config = dict(
    n_layer=9,
    d_model=128,
    n_head=2,
    n_kv_head=2,
    head_dim=64,
    d_mlp=768,
    vocab_size=1024,
    activation='xielu',
    norm='rmsnorm',
    norm_place='pre',
    norm_eps=1e-06,
    positions='rope',
    rope_base=1020.0,
    rope_fraction=0.25,
    qk_norm=True,
    attn_scale=0.159,
    bias='none',
    tie_embeddings=False,
    parallel_block=False,
    extras=['a norm on each head', 'an embedding shortcut', 'learned residual scales', 'skips across layers'],
    init='trunc',
    init_std_qkv=0.0405,
    init_std_o=0.0405,
    init_std_up=0.0405,
    init_std_down=0.0,
    optimizer='muon_variant',
    lr=0.00676,
    lr_mult_o=0.901,
    beta1=0.93,
    lr_head=0.00551,
    warmup_steps=0,
    schedule='wsd',
    decay_fraction=0.827,
    decay_shape='linear',
    final_lr_fraction=0.0,
    batch_tokens=32768,
    seq_len=512,
    doc_mask=True,
    train_tokens=196000000,
    steps=5982,
    dataset='wikipedia_en',
)
Each number is 128 + 24 x the weight over its row's rms, rounded and kept within 0 to 255. Layers, rows and columns count from 0. Numbers have three digits each. The size before them is the row's rms in percent of the matrix's.

# layer 3 MLP down (transposed), 768x128, rms 0.0185, rows 548-602, columns 0-127
102:096099095099098155163102117118129127092104116101140139151136177156121128161132160141105143164104095156071098128121106114090116122116147120134116102111113164150145109158123139129099123134134086148136132129145135095087140163148113135165124145143116148140093163140103143103155139118148068093122106136143109179129173133087127144113141101143079064124089112127138130141129138088122137119128
105:133138163170147093134176088149115106117142141159156141145142140174125098147157118133128132131125142119127118107155129130130166135120096169094139142088102143139115177105139111121112106134130133112102138147089151123116140133179102114139151098114098135161079099094147165129138143144132134130127127135124138199134130130131118134125140151221132140136155151114105139180118145123147171117174
102:141125116142158106096109123150146085119157119134143156089119110067163081128154125099132108085128143124117117152119119115118096090135168115112127169166155137124076106127117085166120119139149164117085143151099162149122126178112152176142153113129170136148139149134114153114149101126116113161088156103140089138139116106087131131136156143155158109142126125129084112133162109129118109095120
103:121113100118130114131112098113116148099098131145136104126146124118153078095113119129197131130136132110128151118097120132118106099133106124137115115164126114173160114137099117148102130129129122106160127093133124110122165083071128129189166125144094132150110111136151131097109163107150118147119095143172088115081169150122152158164112097160136105099109091131132160141150151137133081109085
104:110125147140093109070126124116105091115124122153131098164180109148142131141131169112145151151113085089120139150104128127119121107065124145101160093151148134091144124115132096112150164132122128139123137146160106157167116115141095167176135118136075136145125134166102108134168108105121142109164105139109184168129110158144172097118141135138132151118133159137138118166103141124161104148143
099:130137159149110097125129160102089154145100158123142167133067089169145127121084103125158145119132106157099090180128166129118105144081098165121132117139161154116141118119153159170129175122150146140090123152105126100137139135140140160086082131140075152136121134126098152136177136127126135146116100148085110128140157119138116119109112116116113154093135115144132152142183115120122132108140
108:108104091111160158091096139132145124127119158127151107185140122096085111112110176094132140107141157106073130134120132117174142142153145094101160139141143140137128106092116139150101155107135176138124152082136084145166084128111115163151132162133112129112133133102139146140122112161112097128139127143110098099143128116134169150163149093126131085164161166120090113127150141100127161133110
109:158148144150123068136098141137088129152115120103156105137126139114120106106124105107084117117113134137138088110128154119181086104144099126121146154092130149159109133137141114088098107093169119128089093130106120102141123131158115138135141127146138150153172142144156151157117136104156152131126157124117139122090114136132115079100094089107062144165153157129144127134124173111178145131174
097:158093165130126124156102074092111127158157146144138142174137135106123142098103117107119132129117142093139147120130113146071106089119165131158126136191098122103133089116156152142172098105141124132110149109072116122133097175150101124099106091113107132112102138144159122149132152137143119123148148161116147114111121147160137120155121109144158085138120098153186173153120137109149111141118
104:099124154114104147124133094139133105121120140135140144118132146168115170108172107076134145158121155122103096181134122138157131133089088170138160120095119131108144128178112104149115132068115156110135153153095114070100135111131124068130142097137136110118109097131139099129130134158089131173088135124108112120094088155113149113122126097171099091110113147149118122108103138108120141143139
099:151146122157151130125074151138152135148124139114135120090152109115074149107116133134098124135152118086090088119135143080129113139084116159134134113140159166122144069141111122121108148113145095122103101135144119143123151106175126109133148115086118158129126163130121137149148142136123105153129121119126118080174190142164113141169122136117081122174112141109131161163124136163115119189132
102:137134121152085183093107087123105163160148171104123104137166164155122110147113117105208089099148124138086131080126108122140158118140174108127127126115123104132132137109096103136106114104140145117154131160097139155095125143121157127082091123143155115065106128121161137144128127124115135153110133140140092140148131159166123143145140167146097128139126110129156129141110169138172136118134
098:145081130168158123129104167086135079169176118136130129110169093119137112119133135135100138149114128112087148168118164151126135178102129155123128101141122133171114097142126151156118123125097173105141118098127119118135134076098142147129138123144121104127099137059087098124116146117103099108126155128119144119127121133095126119149121175096139127142121123110164144140175096161138147131069
099:144100094134123171102089131121151146129115135109146127155123179141156187126110123098139117158124120113093109131144118143124159125131139127137136126137148112126165144160112100127075170143167121125097086136104165132120119083174103117093165136094115142079071127099160095123099130146114100131123134122100178127104148179131123140118148084122115120090146165125131122092139129114147117100147
090:156115143119112135105141168088115124148087128094144158143138136140122177124079146142106127120103144136131143114131119179114079087109113118141133167125115163116099118119117105146076150130099127132136122113091110120176132122157120100087187146138138115127121148077097115126163109133091138101133113097104156122145144167138127164125136137111171139128109118112118091147162103188125154112087
103:149099139103111141144114131088110107134121161120146120138116098148105150165119148191134131117133120131181104139140122126123103138133131128189111101126151157120126091146110123166153132169143138162098133187156077140144138099086134156120132124129139097087130132121122094137090132116076117110144107119088131114137145148176156098120123106110129172107110079135175106142113094144134096146146
106:096100155167147102120102154120155142127133161043124141126098134136141096167109111124128106194134107137098131121130121095174154107147143132157073143121129138107129130155099118124148178145109176141095123125113129157124101127118127163099143130142124123128132154121143147150166153130147164111121179141141143128161124129110127154060108124127149077098103114170142141110129117116133118145133
101:101120134110141122116108114124156128143165147143097134174127128132128169120089138113146157129118118081151113145130107117123104083090115168134090110125180119121139105144086085132130108135140088137108110135111146148128129128128138078155072085139112157151137121107107121126168148120088140078175115118096108134121100119176108142121125099159116152105143125113137093175143160149082099127153
111:146138139097088097123111100152162146131113140148142099126098110162114136141143130129087106146121153114152102139096126158157169111106124133103129161144126140164148158130129134143169100069152133128108113140145130092144075123110144088155160126148128148116147133139120127161146131133158118136200154109098092101127148175173133090159118142123136147146109124136162135107117090097137071164113
097:082144129118102132138125136140125140095136136119116097148154147146151095118110114173172133098117121138136133155132121201124117096145120133142122124115142135146139114161150106107125125094143152125091121145139088126153116183098165093128069149092135099103146107095156136120128117127135165081130067132154139156092153145111118113106069115122139151090126113146129117141128127144160092086168
098:142131142158131141101101116118125132147155088115162126169095152109125121107117132140096121118135152168077127102127111112128094069110117108093135130152135128147100192158123115084123142112125110095135086105126119130185157177111180105109124120130138166131126085163126126140180150173115149136118151125102110146108124136105104173112129122117078126170139116136162153116135118113107127120144
097:133110120138115159144111132150155128090107086138089112115098124120152105154103095095121138111159096140128118127144105147137164107141136128169078107119159121125095121117123131143150127086153133133171135092119128105112183120146152164067148140101129147181182161087113122150121121143105121139148173132154111123150133118160107127158103090105143129162147105110072136126144090133113143099129
100:117137108136098102096132101086141106138109126165120154100120140080140119114116095076123105087137160116047111121139131143098164120132088123103104128130137094139132155154138127145153111107107121155104104113132101156123117151116122158159112141153171104152165095145136150123129095181088099156111158141157123135126142100147127150097115131114137087098126134150133118140085096151173138097133
103:128130134076120132075120131142155142141152115123126142157100088121193129174104112114134146158121123112105138146154180155103111121097154115125099109138139137133130110124130130142133068144146111100162127132132145117132141130141104162171168141149122114098141109132145139108135111173122150104123144112122112072155142071123105120049140099157132142109144096148192144117131136125147150129128
096:128107147121128146119159112167110150133143105131166155118106103124142167144108102157123128109099163093139091132105113133134046123141127149103146115134134134137133112110165098132139111158130102120119159107161111105097122132125116113194071091147151112129157152135131117119103101120144139141149155142114174102095114156151143104087078148097153135113089095120103094118106169128129089134114
097:101136097149140149135120078127150174108121090100172141105110082148124107112135133129153124104114167117171083129142122108156156111131133109111134087125162065133095085125118125121089130119145117119078156104135147132123145116128131150141137140160096119158152112110154136100128161162111188169136132097117112125110126181144164129109133090147160105108134148090147125136105150110140096119128
101:132111165130174171178154087173115163097095145113148110166112114094103104118126120130153122167120134149153155131142159145088156138152118164128133153122113117137110094108145080127121102156108120113090122124127156141109161108121140146152110152076120112115138100110122164125115146123147095112095108109162114104114069135095119134101109110130107062160126119158124127129138105163123131093114
094:116118169115119161111119170157148116157116112076122120094104113168175094132151131100108150143096125108096128143113147134149169101145144120170115145115150145149180159145163163121114096055167167126145124132161153134156128086121107124112127094094125137113115129104169122137143115097146105114112115112132146149164160085163119125110141144098118129146146125119109088157147095138113140125143
102:135123150078105123142123149114148173114133172129124093123157132133096184137091127175135125092165129150131157087129140147134135152064127097166160105159121135168124100128134095112122090126130145174103138161133159123118132109091105135108151116165145086124133123172100131144149122127130134135153138137147102120102112153093157134109116140139097130125136098141101143105120193138174134134094
098:120143128093107136094127140142093122120112134151142103145154189103130117087145098123155120098160077112137132086112131119163163071111178125119144120171118122070127124132140124111179116103151110167132115171169150103078125116128110116118109125106086126161152159154109148126148136114150154128162147143102106129100129125149152083120114144131160136131150136096153110142157124126104088132138
098:132109118114120084138060096137125121096175129130156097114126137110143134146095107124125072137169141172117132106159112136114098133121109139139146120143145164147107114153126125131092162131098087099150158124137176131102124155081129131151111187164133152147108105146096085176118120139157129163123100090080111144173140133124115146128157148115129166138139117126129143126105112147133136127085
105:105107127077128151109156148150130153146117110149117149151156120136124145098125119114166059108113139135122159153127155129149100141117142120116135132129112123136113152163145142121134118124139129074095124153136166126104176179121092101101127089116115079177112121114133111129105087116114134125130143152145138097130163105112129086133112079132111115120092114116047111109159122152101103175122
097:109090119078127089159108110101145101106171097164130132125098178133133137133141124125107110127117120097159128114162105107129130144097113126135090185115188129176122170125142132087108145129142147098124122166124114128122124122168080140166112163135162100104127107101123134131101128112126127141161140145084109124128122136131145119126097160186110101132130117127106126171113127170095162096150
098:143103113082129115161107117145159114116142080121095104107121141089125135108162148122146113140140136140135152089138096148157123115132127153140132115124145130151151143172151176112123142102145161140128108112120137117125109118133104132139086138124076109183117158127160119158122107157124107154164087149130094136095108151136137111101164159147132057154086137099124181084154165146120125112099
107:093114101132128127112128103129082137109160111116131084127125111142123141127122120113164120140096087105067152118116167128132133147157189080130127095118118150165154156153131107085112172094173135122109125149169116102139125120128109101082089113175137145128113126140109153137122137137143145126145092121169146139147164131124092070134127115088107158146139089112114143163111122124117109160147
098:151105150115112096130169118123108116124143129142130156140143136117151130103108122122097085139129163107124153072126148117165116148121123159140131134102108149113091150111099166116144103109093148124140113123143140075159125086134159125118078134140129133123143038106141153110164150150132092112138164143102076088119135145121141123157101152123147110163083146146111100159143143120160173113129
100:155109140126114123168148128128136116131114132168063143138130114125117102150146096148115114129148137104151170129117143149145126141106175101124147115122118157112167170140134142120154130105090107117126126113115101149113114143161141132140144140106170137135133123110160125122131113119136107092138100152089131137128112132157174042153162081127138162144143107170154084121116172162196100144123
104:128131115117124104107151146135140115114188120179158162135145127126147140153121149132086174129133108083166134094173109155136119128100124133154142134160125119145126152091120128135161133112138123098076125102156114162108145136135178146139140137154160122152106151116153124085143144172149150099146122066108104102116093141146122152124152111100138147132109108162153144132167100105113136116197
099:160138094159112105148115138111124123102112143134130155145144144131122105145104154100103166135125150177213128147147069114133121118166122094119120149141117123143140106105154124141135133155131118138146152136097148112108114127175136101164132145160148065099110159115118140118110085156065132153098131135098131121139112115169136102138125112135152125130116145124141102130177172176111133105087
098:149133115105099090111182153103118121161145126112097125133171118100137091138150116089154121121129133118137123087159144105110160117104109122122110110151183115128192070141127144131157114092121172133140135116145154170121157132115129106138126143102164115120103123129079119103130115099092125088126157147136124108161134135093149115112109150159128117124162158130177131107144084169133119091163
093:078098092163166117109123124127120123140132134125057133133191082104135118163155131094123161134086152158114145161101135101125138144139061115114115167119116117134132123107165102112150152145129192101127123131109147124127095172110112146122143157138158129127126137115184141108143161123141158105103109159146125170101134162113109149122145133148152106142106137159128112118111126115101131123094
097:115113120153133146116124140133129137135148125125093108148145105124148114126105097116138135148126095142138145127105113131161123122168104141086129138133099114174136138158136120143110087122153158093160127092117119128170114080088101112098120183093111106154137114101129150142159103118113143129088104108113179148120130128085126118136150137117160174093108163133081132093062107080181128135160
095:148081125145160102152133156088097130099123165118144134148131170132137115109110162178122095122086148127110173132131100131109147160105179170136113125113113119114175103135147160175129134143117162076152125118113161109114156165151151148138140137143158136107096081121158134106120122113140112174101135135178107169136116150145118160124097086102121140112118156120130124119140095112112134153149
098:102078131199170175104126129117068125138138099086160173122156130116134171161126161164145158126165099097116155165117130155142165145163142119151166116112119171127144137100130139123134131139157105128141160091129129145145118136102145154101149127113155142117095140139099125136144131134138144096075170134153149170145094134125119107117109121146121092155111134131145141118138098141118109098135
105:093166159151146112128115195085128136146113114151171156175116147114156108136109076153088167136144148105139150145105135146151111125160135129106114132150130134110134151141119111131172117084137103116129107113143144129127149148130116129156163089122164114147136108117111121119163154136131120147098106112157100165120149144162109139123147107142183172088170119123143096128160123091113108185126
101:130085113166106103119173114143103086133129153141159127180091123119090111113118121117185117114135109139149091121122156143109135161130151159144112165122088133121110114128180128127069143114112125103144121119101117128139083147156152118108114139126111148168105121076114106097171115092162099111098135163116152141085098143125110126129125106138114120117160087128148132170121117111155143092100
103:155127124146153165160142157138124166163137114155110135091143110090117137142164131180111151191139138145090135083138141114137086116114167141139132136124127125101129143136087123105172133128108132132117035117133095111094113141143124087161144102120115163167119124193099090116114139119117165123102132070125105124137130138162145156116142133133117138151149112128119124121137141134118152115115
101:145145149141119090126125126153154115154106081120145147118181134155153119165107121145086113164123163145136101135143102151100128140113127150084136127071135100114116142124122125110126138124157094160127152134116077179088115127135176094122116134100123133134106188134170124130110136129126195115096113145141126171138128143136156120125076153083122145120155132163172124110119166131138135130126
099:126136112150128092175124093106103159136151139089129161151116106184093094076084119119137187156116143163103093142145128178128136153125103159133083113170147117093126130126131151130119134151090135151132104136140116110106154178153112112129105153155151158052122159113118133143133136130141087116136152109101124119130128083126139126133129126136113090134164144145156127109102137141106119128118
101:066137109145126125134136095088157168143128081090181133144137157128138146123103088110119160156125139143115166146133155155145179068121118155106101147113117114089127135111108122102147109112133141104138108137137165149125128122118133130128123102152123149135117113089121130083140125091125093131156096161164113151158134125160173172142157083116149145109142124110138070143132104139118137104096
101:145112189147136118165121134158127140123107079113139140171165107143171104176120140091105157136111124129108141143114104130123120084105156157185111081134097084126095152125156108132141103135126160100137101104155145129099127167147103137139145167108114133113167138117129119167136130150139148083108144094116152137119068175125137085101139121112138129121122097122138122141089131156129153139125
110:155156148084117122106129122135149160150178126161125179096160172179101125099105114139184103131150093133128127139113133138113142117162121094148121128152123152182149130125075118120138124110146125129101123138104157134144137124111124146118154106108083107138181112107136130106075121136139150105094133114133116112118080135185161124163115116149116102105100172143154157131107102122122131130093
104:165092091148164117096149133151134103128152116146088146131132139125123171171187118133156171122125142114129091124119114118153121144081144121103093109093122143099107141143157162167107133154090125086113108150143146120098121104099110087183116132107084139158142117138108132130149108138132135129148108131113123144117108113142125146142104125129106086153139112115133111191149098167132188141152
108:153169090148128144117165127116134107107125111124110102097105102112109145121168110120111091092130154139153077126135108102162102124079105099131167161136131114155107156107098124169096133103181143120132170121140127142127116167113185118132168148118131126130154116136145125143112109130132076048142124082150127144110109146120131153111112117138140121106126141164123141093117153160161137093132
104:164093104152151146139149119139086134154158144121185170113098145132124140155177130127121125193144144147137128093137142136103079112106123163082107109142110138145156100138139125170118103110134130136148117117154106143109122145170092112116178101153132130145145082119117141114126100141115142149158131104141138120157127134181174185156137135139081083119125122109133140112137100135164123137137
# layer 3 MLP up, 768x128, rms 0.12, rows 549-602, columns 0-127
102:143126137078131112094126144112126146133158144096121137143091138163092143062088140094103129138117107107126129150109108094105123166107132115114137150143168143164156141105115101134084112105169099114120119134138150148113111180114103118147150121142121108131180141104124125123141109102144102166158129153115126081082169111143116118144182114121152120106057138111131140121152141130136139166157
106:128141172167095176126066089110109105136130115150122157155135141137116120141135106100158120152100114118127113115109144125204146084125123120106098134086117109122109130151134123148107138137094113101111120130122136087094140109178104121112067115103136146160133101127126108142124121164101181131092082154107096140129129122139143109104093121112093127138133115111113139154132167157093091111123
106:135132188151103131100110097140125130150103101173118133118159123185135108103132160145143105132129137116138116143151112098125112117156131109096088080100104134179162125099121107128126165133133121113139114198109115119109129102115167080112140122092102091097111155110100124177134152093153156096158162124113134095132136101096116131142128130148172141135118127175133111098131146136107140132159
092:072139107108152116102124133154131152115116145107152109088126099073102163109112132117154110160152114144169146117076093098127130086093118152151124139155158130144146124127113153159080141148095138157173127128109127164145130099085119077096107131104103144136136142144151157113131128083140136149143140179118156166126085139136138130121135121127116182121127124118137128106160100149085113114103
089:126155127119123097155095105121141146115128124161129120114137109096120099119096149173097197124147184119153174106106148106150115135119131132087101143084147072110132110139087176121154137113160127104126115119170119137113137162100081151087171132143123168105158146081130147152194125131139111159107137144147125151140093111142126139151110141099118140112140126112117109129129123131102136152129
111:135154150115153128080105070106140118129139102154135167149135174109150130147130142120137145101136174088119133163089158088091138109126090126131101128122080137106154094159114116137118159106132148142133159072134110114141129147133134085172099160145138135120174119091133099176113127081101134130117107162085123146107112111080136130135134149143106109112136110104118126176110143125138120108119
091:130142125085162144144122118102171140070138114117110093126142132129110116135131165160143108162119100123114170121147142152125093101117131154116112122078060135087152172128098127114119119099087116184172112139090126084160083138131126140075121134180116135120133098115133137104120127138135104120130145116107109153146105141103154103121130108106106149114154143157130107096110131095123083144128
101:128101125138158093106101134104133107139132127145092127118117108112117084102109148075115120092118153096136103103115137091138140189128170148081103098152076103163155149157138151101135121156143135125142118067118152140153149146154099115142100119150153117142132153115085145157085100141109125107135163155126085142120147103169118129144154116090101096129121136149146119105118121171147150136104
094:139113134117119090135141107124150115119122112172071136095139119151135116100160089113110127158147128149118081092149133129146115112154156121102157135085109100090119130143137107102099111167141157188183109140098175123151116172112124093140153130102102123110087101104155110146129138145081149109137133124099105115135153143133136116096162136157085114132156162126081145134113129134173122132153
100:152100119155123114127166105134104116135125130087079168137144151126105111138161136095123153159145149112160162132150105135144127144128111085119108133128088122120152112101125122113176060144129181106122103122152119115096156110097129135131165105145117129189164134163144091110130081137161085172138112094168117125166157100120150125118110130129126112136102126135109111124172149122116108091127
102:084111107120133159125169166104172123176134143117162154140139096105107122102097127150144111103154137129131104154134143093155092136130150122150165098131151142141154095117128108163118147188095140146105128144127118108118177116112135136151114123135153161119136122131134081153173122126124128169156103149132121108088093144133169128206137110127170126134146145094144145166113127128119091153139
108:149051094140132153124143166154117137114152102136122094156139124141109079101100132116130134149074110142147113117119175132109156150174177145134130111119115088103109120109155125105098111140148117106086138098096104146155084121140127126145144178111134078144139129130094164132134167116086133106143095165100141162091161158135128121104162104124128133119159118137132121113110145104127114146124
089:106121129126113141144150099105115141150106142094100118112117117154186106121124136134099128114083129113127165161141141137118107120098160162157125139160118133188124096108132166122131128139092126173193108182122123110099132112126130085149126114163155072139091144136108141146180146144118153135113152126115119163155098106155159135106159110127112154146144154077117155170106137132122148127116
083:079117113158135113125131143139155147111139139138095105121189114119134075166155131121117088115120101146127123159131106112157107134095116148096135106109140113153152146131153138118153128115153107186157153171155170150098109142122124140141089139132086131147149120148128156128131159140181101138091115133146073136100106160131125089088108138109103124136177153101131112178087118106126109115129
105:159116124125105097111123078113149130118107159138144134106098133171098136162123127181122094142116159124086122126149105120106134091111083143129082117147139111119141075148183122152131106125162131147117134123128135151071165129144160169108124141119135131089147154136089114154101145068111136121130103100143121139110123102154141151099106137123160110174110151124174125093123148146099092119148
101:105092135101117122125077139129186121099177116110144145121105132106161123086099129138096104118156103129160102123159113100120113122131144127127118174106142086126141129113098144114099194121155126095173113120098114108162135121160167122120144161131105135103136134150088173118122112091150151062137160124134166152153111149149094137110126137125163117126164094158134124152127107110141130111122
107:096100131132146163099131123173117132136171134153079133124115099092133138171108126152075121186095115113130110114116193143110097107126125133135118071142104124115080125115115120122148134165156101123145130141102148106141119160147145146123157134148110159124154100157145129124141092136105164102130109113094119158183089149118097128086106125136157144117094088103134105135169125128112115118142
102:165096097132135132145145116101155168118113135106089133142125138080086108128108148130111180152109134105155164132131068111154107133090159150093121138115097104134131117115131110126135118128136139146129136095088133123134118097158150146123116116170128109163165158129115160121118161118147139133115146155125096119204128134119135131131113112150093139144137153177121141119082142057081092126141
100:131119118095105095192111136092123116096115131111131127108105097145088140134152128112132156139081155120133141096117098130126171095158113131105159113107153144159113150155154129105103104101115159130129096125124101081103080164111113119123115102137115154120092095127148114118134092093141180150102135162139119150153109106113150104147117092116149120109091113162168132172145161119143106107084
090:161151136184141122146086156139130123143166101102147133147143097099135123127125093106104074161104165135137133116127143148137161129133114104099093131158123142110114137120106141113131130126146078160147117122118081132134110153115088109146141129082117159107108129194113119118098088163134096134153128152090188118142106080119130141163114094123127127155139140172139128147129172155117132087133
099:111072110148084103154136140174100106116135129148113093144118125149102108086161133135083146180158097109109107135107141170088157128137104132152175130142101129156139111139152162105147151100107140143133162139172143131142139109156087094103145105112131165138131137136142132120144144084136125125089151185102142140127131142122122154146150117141161119107118127088178125117121112120086133087112
090:140122080171168121109182126160098163156093131111095092110146125165164130155119125152155129136132096144172146134107095118117116111122079125111135119143143141139089159136128100102086137114126133150145105167164133086155125121152136119115155162169130115113079104111127123131139147104123137143134144140092119102178139084149125087129135100114104112129114137131106118088120112077154092153106
103:115099085157088150124145114160107129137118119092144142084130155153102120150090150153154152111122109115154139155135124103107133100120163126120133109114141105097132134106153143120102085121163152131108135110119157106100148079081165114115102103105177154123100109127078123107141096107125077120137119099125121105145106123166160174102130172095109144105156121174111143129115167138161130153131
095:134074118140090091113135148055124114116121110118156151108112146125116103113128082111158111152118129163162148133181125113117102194150154119095107116127117137111120087150095153149118130160131172126176143132124154114136135128164122117111105153114118076144132126122112138149091130147114120145086135112093071079167144143103139113129120130144111126160128098143099106095111123134143094115121
101:130111115185104155117063103145132146110122171126108115113116123116160160099090175141105126123133156115152133095109152108097160149110154130159109105137122079120129135157126105155163117166139139107096118152123126140105093126130120082114133124140129133140124133089169088116147116160109148119143085137102097115105102148102135158122072161109160112141088108126149129087119157112152126108085
098:127131133131142165149100143143101133123120112114136155132128140152076106103138089137142072127119127114104107154134116122125140119064154140163141147117117183132146153127143136160165118144090094134157097094068176182143134082144135159099118114134134123168109115089130107135129157113143098153133103154081094104146157114150091105170105109128096109129132131119112128114140141129166145134130
100:105098127096124138096101117131103126143126161158162126112112134141117086108084102144116116175120137129128148080107083133087154053157164157097107127143143120154140155111135141120129119104095160122121138101128150073140094146090131110146144101148143115122091128122111143176122126124135168162120091133097141121128110123132194150122145113101113149153144145149119121172147116130116173112140
100:086104113080060129137115127169114152140070122151093101149097098144156144100109158107155129128114120127109156106147139148122167125167123112113134133102127123096160111134140113150122119157082087116104148120106134119144121115138108124129116125101082129106130125157126168145116122115088194149125128090119108142153129175123154143141133152152093128167104132104146142111130179140163104161110
101:117094136091153129132099101126129102137129140129099095139136156143143149140135144151135097114113071116161158114146156145110125122116104099189165098125119157121131143145137134130076135158116119212123172132106159135103132123140129102133116158151126106123160145148127127167164103110120144118109132145120134116111139164184142109125129145111112141183158129126057123115160097134092100101139
102:140132141109147126086137133154117137156128111104153138130104089108160171163151117145121122143143140104165121168121153136125138127120132153086107122168123102148125154139177106138108149122099106123154136138113107144141119129181107113114169146149113125100170137111148132129098095179117110158110124124144110132116105104164155125107091100111131129132152105148127236133117164162178139134138
096:100125130094111094101142125151097135135104136143118136128130141172127069162123124168102105165126155106149140142084118098123151137109162131081100122146148164147109101102164149091125135155128111141116129132086178158143097117118153136149130102131158124090142134108145184150130179127137100140072139091138112122109123120133116118157155126105144105143175159099133100112150153091133127090142
108:131111153124137169116129083084172117123108119135140136121157111092151125132114094204094130130104157152124150100144132099118106117129141122135103154081109114126131127178087128129141132107173094119119111161117167136124135151153126136142133132124112154172118164139124140177156126141136126155100122099151147087118093182126164111156171070128162097139144122134128128105114102115088142132117
110:088169137160101133135139132125164076114093135131150121124139119131159137136091103118119115121162126130163142103153161123144099116088114110144110124155095159105080101165113161122143129107140133134124151148037150061112106123094165141103142123162122142156133162126134111116143147136115102125156125118134140125126086127091143092122086142112116110124125144141138133181115147083147140160130
102:114154128159153146156135138096120123151105173136117148088134091126148132146090094140174115106129112103112156098165093120119154087111154125133148120150121129155075109128104118151151132117144146112154136127103130134133055109148164146132137127079094093122176099176138105171160094141130131121171168107121161143137142116139147111138112171147114106143087138110124152143125117106097107128117
096:121128144100145141095141114153134176103130132168129109154122128108117154124111105109151165120146080130152144149165114119173102147120127130147140157119107121090121205123111144121138110144143160126124127167119118119120130106174127117078127186123183102098116124096159103114119122129095141125149097151114127160115081151096110091151120096111137113135168121118088123144178125148137105099097
091:156114110147119146109128134104145112117113119114147137147119132117135110132136143109106160129136129136129099116104099089133123109110100166095180133138142098082145108122103121132138141145187152124108165133085073147128108159151144108097117110146119134105114161125094107145108117138159166137194130095167114129123182066110154119133106093156137115152133132088141183121127092136116118118079
108:146111126087109081159123136112120116131135157124132115089137149111158117163114107131133133142127145121077132161179106117142136108098133135121133134134088116163148127126161091137081124175077172131100105121137114130145167127122124126113078103144122138101112156149106126135101106060119139166180134122160103123141093120099124167120129113143109154145135101144115069110133126157098119096166
100:160149146129121087124108151146118165125137134107109141094132151142117128124107111112132176094097129152136159141166102114105092140092121116156120119146172099134094134159112104131130129128122131145094154113140142142125160110104145147148142141116143121082102090105157139115145169158137146128155151160193095127169157164106124124144122084095119159148099188112140186141093107136102149122150
105:134132128097111119113135112109166150123112164129154109152123161094120120156161154101108129174091202126059123100090121161090173164133090099129145127138099119116130117113147115155155116128153138131110174120125116134099152118133171114096109166106113126114166145162127129137137144135104118099147157160133122131159182133130124121121135125131117130163174130103159129114139132149125118075166
100:117126088152142082150138174117137140130138110144109114118142131117130165100167103101143132146161115171135114112140132148129167118151111168108108147149119159140121093131070149113134134115119111124118136112168133127092096156121112087116060185131145122129159147120145076094121131135088121171118130116145144103088177150138118126177126121130143153139111149121094154103115189106117122130142
094:111119109167121115153117113072110145157116114127121129113125109123128156104151133111151164139118146123128132109127145142122115137143109078178142162122138152097105136144172120132151106134119147108130119101100102057134158154168119118092158144135126093142097141122151133147186101098094111129163135161126122116159120151155134144190090137067156147129146130156102147125120093102171107107125
085:109100156150065154130140157140173163119144122106138144138111132097143163194170150122160166131142142097117105159139121126162123142145155113114137093141118105129175173163131158088164135141111138113116125134128133107177150103084113125098126105102126147084139141178113147136143118126139136125133138114102143103140150124086138105170117134143148120125107109149106112097093149123108154079102
091:168132135155127116151156127122125119111148151084105146115125118113109094114138137161089108104169115139136104137135104078090118150098128143109093138146175127090167120148114114150098136137137138162083098137121104146111113157133128098154100150132133153122109119167157159114138156114128130121115078150113096123140142143134163170088113148148139115120190117125121087204168134136142104141159
100:160135176155125108125153131173128151124134103099101100039136137129113135128138167101109111107145140159150132156113107167099152159130136157096106131110132115124119124175149116100124107135160136146120132121115093132108162121124150134102125100143126147090117147149148114111106125077108167162174146124123134157120163168139123094132089134174099134077095096104127148122094119122155112143129
094:093127120111138093157083110107091117115116128143097150118120128129152144130091161166123116104175076112128123095132079133150122172097083157125085137109119127134131171111150102189113132106155090121106146074108123126138141116101104126151137159105141139132147141118126121161154135127128127117118139166116125140107128126134104126160135144091154118056153125152127092134090112096126145097168
105:129124158162164146108087197066144133150150127135108117113176152142131122179104165119142126130137112128128092147147118153174145134105099156104137159154128127070102105094134141150130122128152120132146135149112115130144110138158116110143122143124155147068106107152151168129140091132157174133096138129153124090116126139148136149109096133135112133094112144089139137176114088132088117124114
095:129134162103136138117141135081128122127098061134143111123108128107147127140171163158109130116094161073150140164136187149146123138124129106179124102110094077120091113122145105143126084111156112134159135167108155138125112129149156126085152153122126143129176078151129104125139151118124135110114140129103132122140158140103130164111122143070090104091125145129140126126136129077136119106158
094:114131131123100178115105114181149093141156110107125106116117126115088124150159116120107100114104100135131140108138134135149146115133116074117144107140168153109091157149125128156136139125127129120153086142123125172132106140148095094149171146125162156163137112088132095106128109148157152189171113102141145135156114132100187143167158128091145156129122178132105099117142133128130157141174
105:101135155136079123160095154121106131153132105144132147131156109144097097123171114134126123141099176133163152097125092155141132149119111160139134097107101111152138137094179140177142099129141096141137117076115121184144129122092119128104123127143125100144118157148127151091141093124119118120118080127122098146158131180085145114125171085149136160130112171125135110163087160129111133114150
096:122132130144171116148141124115093166094134108106082120108117107134136100102126164128178119151071123124150130142133139128110163090145152138173153112092132127100132132094182158111133123142166140147107096164081113077129124140122123116168145174147145142085125127166108117130132151119134119117167124105124115137108103157144192099116111118109126124158159094110142142168148096160131123126107
117:090165109114122154106158118169153100117096109121150129118180121151128113132138139107180148127143146115107136102137146181144109143111122149110129119166153128133125105121108162147139125099087076106084104098129081122090163110117139137108122114110093080142116143146116138158163111133096105144156117103092115152129138111117122119141112130094069115074178122131107166131114142096131104149111
110:103094145130090137087141098136124107109116124125110106166151140174141102184114108122119083108142161174146107155140083078114118114153102152092122120098144103136112141129129120186137148112159138143169135102103095106157144140107096124142123118113142166180121093149131131139106121109116161117111164115131084124138149120135145125184155131139139149138108135092094167135086107154134117130118
100:138135131107110179133157127123139087183190109123142150123162169126153062119120165121125153113150120162169177183149122166115099126121136099094180113123113136136134137149113113130135150108125122122130115128117118060147136145112110129143109142153148118154157086136123152139088107124108118122154097124138137133116108133133108125139123154102148113093075152127116132123084109139125081102140
100:131135081148172128116153100166056095124129083124084121120150150140134113076096116149137124095130159160122137082119115089165096130121118093145144122175104134149142114135129147120141118136149148138134131129092149093100156095097123116148136132146120129134089094095122115135119125111167118143147108097099090135089122109086124149155168089089086114131124130142132128126150150138143091133151